Part of a small language model's weights.
Size: 13 layers, width 128, 2 heads of 64, MLP 512 GELU, vocabulary 4096, 3.1M parameters.
Architecture: learned positions, no biases in attention or MLP, attention and MLP in parallel.
Training: a variant of Muon for these matrices, 217M tokens, 6623 steps.
Each number is 500 + 50 x the weight over its row's rms, rounded and kept within 0 to 999. Layers, rows and columns count from 0. Numbers have three digits each. The size before them is the row's rms in percent of the matrix's.

# layer 8 MLP down, 128x512, rms 0.188, rows 0-127, columns 224-255
093:485485528514410542485414567407425447535509517421526541424546502518502558476438593536504501554487
100:536492550484519523462481496474424542452461548434534426415505574461384571473509502553511530474536
099:437628510556417458499505449447555549539465453500428483415528537548569439583414439534507506556463
105:531564474462580436451496548464495664455536458519507522528475608519518515457507562568451459480418
098:500512520571514477493464476576524494510511444517471491532503462390560446553503491479531547437537
098:541431491467547415544449528454457469557516546508487483453520447486491476453507536520498393551558
103:486467512553461494497519394542534465536510529532551520488525627506517513470494540485467399524592
106:452520572427440450460432533580523537490422459490545516500525425461537568449437605468513559500389
104:445582375444417545521520461573481517492533507488507498529572501558474497588496492488462469536469
100:458467421560479492523493551477460544503473517444476567552485467521571476522484545514440563522549
098:384445481553508510477446560530551561452452515387453590516492464471393505553506485457525455506484
096:486407500551545455519537647452524502486601443584468590515506466502480396564514515574545469558494
104:516546447468436492511638392580490423517487489522520603583583504460590451492553563567506502491454
094:434469537521477568567622481475530502464490493516516512515521596508466439522574521464469501527598
102:519434568474512499406493704425534392510447450503417521539491558534466447411535406454470438553529
109:485619595440494539537492575451504402550465519505399468566492490549398547493479600552487558486416
100:535413476448567515543436494466520495413484529462467551447589544490470550509527626474470574497441
096:505444602471564510438544532572461513467399513495457483499513486543536511488429539576508408556510
102:444515571571543508476517407571482416492551519490533408506440516452441460472457480523541459455559
099:546426551486403530554406621479462453528468568448512460467433500497458437528569469514531517426562
099:536468513495476404579540618568544511522501485515538457482544543438617490482550476468554565558542
099:496513510490500497501508555459537483540435559495486415477516523481555550536428529411622543513462
099:417510503475475477500536566561532569491608581495454447495517435513489479511516604458432497449523
102:448543463524472571455527452475419528499567553439475581385532529493438527446425486585473420477490
108:524567522496514515436469464440533499550529543473565426487561505477460442517694551476511544451530
105:469475503465486506515402501540428466515405605546503486543568508485379499572406479489469494540422
099:553358446540439524548467600404525509490493477471556436463550525550536458562427590449530526497440
095:553550522475550463540489358452495452542427480506542544462499506444547455480439486538452512479547
100:458593491572558450545509522546570544527553574442497513465500516541489433515509528547552464457552
100:499531498561443492483468484462440532485456516499613463616490480518507509455484522549466590535448
091:464527503527478498411576604500528493510494484536428544467448434538491584555513485543534582583498
102:550509480471472513479553535441415449440527520597470422515592581484537396489421470515458463456468
098:546492529520461434479483496491560507522448569507452507469434550431456537514519461522493471521570
099:455516621457418514466525401457503441471484585427491550529545535484468565490384441517482569539569
097:479518358482595500528499572545544491473481541506527520594544530454481507481568436506530443547467
102:427515391514535455546486481479511583511523485458516476528476436558478568407462469588450527416500
102:550518528483450469563413432498400462537428514511421470561527574504435475464465468453538480558564
100:510512597532522513531602525548460580482498501552485479480513525544529503529503513542447490553582
100:514509470596524491439551484582490440565409400563533456435450485462546533531422506487419482589532
104:483479446490555531450502422507590481551513480477513475493492467496496444475478538393569533504480
096:509521420528547473425588501545549529491432460449534523545482508466539512650608549465585526487439
104:580461611530522507341507419447523542517471500450513456462468565442513543550442576510474400543418
095:504515522534543481514451554609497479489572547486481468455510533454498445491511407461553453543517
101:451489435469450575555522580436546529597533478496452566561448432441541494549429522445585558445499
104:427556518454486535534522442484466501568544515487479596489487433554505501547459531539498422559523
097:450474439489523565562515428543571462439501483504460451621422506494493490463438431477509458532578
095:567490509462517553558451518553478565472512506510475485474612443464531524495587498553513495563520
138:548597516445518505492495519521494435452414469515522521481570503521478476484493473561487445547486
099:526578502421538556480567475514503454393552441424538535421537498436537551484515460479506560481507
100:547460535541460466530487558448493554479543605445522591430478522615580530488523516464568466440496
097:494475559450465515434530485467449490530535579537532493510570546495507477438536572407515523480479
091:518550410542473531413461500524475534557464563414598476508477579491474476463553519571585539391549
106:446424422524491503449472616562502560537437524367472530507445574495505573467506498532543496555433
099:527529536523560495512517508437602566453639498456544521520440523540541473503483493487566440485488
097:518546435514580560592429458606514487483541464521549420545526449510507526514450588519594485547428
098:588572529472485417495535491541469492494530447569571433524449475483422525514541436539473589486469
096:478543493457584459587424500482538479529514516611550584503483502435475471476515444553517569532482
102:393555487483406500473513547551487494432429488565464431540524433526542538497402607500482436546467
097:561394504549490510322565477448513557545394488493476437517469364486527525612564502538505456404477
100:471536587460532567463377488528474481499491553503563545513502396500485560450596486392557502513482
095:509570486467538450416504431578429525506488378416576545538522565475471435494496457488421536615430
095:537426477596483491577585560435556484511450473419545512541464523490509533459646549445344483576546
100:531425587482505553491594449491528573478409455507435524463493508456595464542532556509475465563612
098:484551470536545481465505536494527535487559543493509550502468466512451473546504551522456489474543
097:512483372578534502424481491613543482597506499495561553401480581515586410484479553416561604516504
106:590544527543526472509519463464623456514574371509570525562523545506496509500378491487582515537462
096:521529484468552497530446570495504494433507498569481483610591502597597544503501487502522523463472
106:485437517410455415482477545571468489471486540419480489478490533483505424594615378442501486449524
097:527574493481435474466415534468505500444544516482539417597627457466585476473472504457498475509565
100:552449475526544552467575471494560599572528464631483494566444572498518467413509518513473517452531
098:532477463479505465509600448476494491446509470509489513487581527489476522557468465506434493486546
099:471476421511502485563442531459506478539452428563504517466476421483572570566468457439408526536469
093:498454497506486542482467436481500570480513520564499545542484483517531448405547478422570481535464
090:432444489403452528501436449528537436456459517543506441531456614472477520458404561406437552585535
100:495523557530545479529464483473569462520542492511499520532446379521463514504505408535514470586505
106:547521525462479519518540448485405472518526499511431435448472414550484423563453491535456461498513
096:496482436498497553537456468454513471526495438536446552414473542427421534445483532519519467582441
097:587513523404488465586475470536420510466503446482505641463457615470558529522525492492450474411493
094:506518490514539481487520487578456491500567415570554375479490368548535587431564479530540450442469
102:553344391565529441497461424539561501499643515573467513477496486386535413565495473528534544585425
100:447602547460416457473535494433486510469509481534449576476501512535574557481579416494519541526477
110:508354501488461582558480378475508569568474420505432480492404518494508531429490524488507465500410
094:520552503497468608516488415479405480474460546494413398527501547420485454449428501535490595577414
099:501453406506521375478495536481431497538373451539527560500483529554493477551519459541475546520528
100:394530528514454413553480536554525446468522492469568489572466481550444561463479429512521508581478
101:501442490516469498388563662489538534488490529563394431455527489444511535531544516460505526414492
102:453511555526468491376520465519556494563413652477461410483557415589479507582522406508433512559582
097:493454464434501482531500588547430576506497460526485491527500379496460497488525466504444595458472
099:468542520600501538460509514431523422529577491482487478492447475444543544523511543560471506422558
102:445433527519532472522562496516588453495416496536546462505480482382529550522534423452504464552520
104:430527506554452455541531496487540560484500500570503504555477462468465493460476525481541578557592
098:465459490390441565418474441495486441488450601513420465519471453600445509483507559367529529457422
102:537536509584531472453400489549523544493457495418581404525476519598608485472523428437485440466527
106:487559482481486416525445503489468454577552443505651500588518433534490494487535460581513548437465
098:469540572423470507541400528478555560514371537459545506502557455480538524448558408468573495451482
105:533529530519542561478477453443430474512597486551509448559489564610484565453526514515474588524458
092:399462558560433498541487497457522450449589588483498426534491562492482563468552501573496507564503
103:534482591495532575517623543536498500569543514516445526557500545490486453546551532472494516440523
102:496557506524482473403556550440516440506536476613474607522546530557476453516510471425537538452486
098:508522469472486445502503469467429425508412620495509513474401498478472615532479454390385512475477
100:498424385481503480567470397545537491533482456614531472544506453433471456583460493531473461458527
099:475532421518494535495454484555472468481510541463479531604515461523506533497501531514598449563543
105:555413446485507471450555427532437520491547560493512451522549454504432479507599555566428542459505
118:582428477532477486530518472541495487468571514549430477453418553549548391524557502513457517422397
107:534504512436430499449502501539457485481443515523475515454478465506482496457575530536527481419542
097:514571461412493529490422561458554514582516523534568477463513511465448583459501481531418499427580
094:435573534475581546441523435514379640511475444423498513524487459503425567477427442527471564462527
095:531493555529501490528538600525443480472477474458478589387500491487580574553344492504523444493486
099:460491474485566445516455527381481503506465421528481485442432393483461600512468464574508425465531
099:535509525535523507474520487548495570454524493538482438477514554558506409482480498527578421523499
098:544357472481489459519526434483492498474419498460481423512542494565522505479484492452442441436546
096:474518520509520491497516519490486491434472462519533557424515601585451489552529541417476576516478
107:535585532560425525559421589495476494445492462486492485552393501482420491462496527582388462426520
093:451532493632499477416520546460417545484517483542488469572497396462517574456469503496517411433512
105:531488520527649504575486513442534549491484403484493613565450509420525502487399404452552529479447
106:582561424493535491568459586393535519509534572434517628472447540442428460455571508628556457419525
098:522480569515533550504543588445437465472527509542498453403536573551538470601541417473486527475485
098:486449453513519500486558339537505450489592413502572506484470454430525480506443468519539569512427
097:552411529361483559549551495497460477532441499497454521488529431437476465538528608521495544492569
100:438553549432524609522541516509518469476586480496525510448470463531456424448517529472467416451423
098:549484532514432511609513367544520505528489473433497564479491579537392478446458556500472416387542
109:524404483486525606565467501452534511511611457457464528447455483523453466490484566500552500488468
095:471648542534511539443581419468452416485508500489482456467561509507479495463481513484523551540533
097:483480541516474529507449539588571437494596516488470456487506517641588519425537439496491528436487
096:533435510531510438556395480451507447458566478473633463487435461454450494424560563443446424473480
093:419423468474480503548448467545483582429510551509468491467527438465541485520570449428499544500585
098:509507464535493492575530519498461466464476497516426480491464590500584454541484435501474488473507
090:517511518510619471626600496525532560473514526495575546448546453567476520564402504562507490480514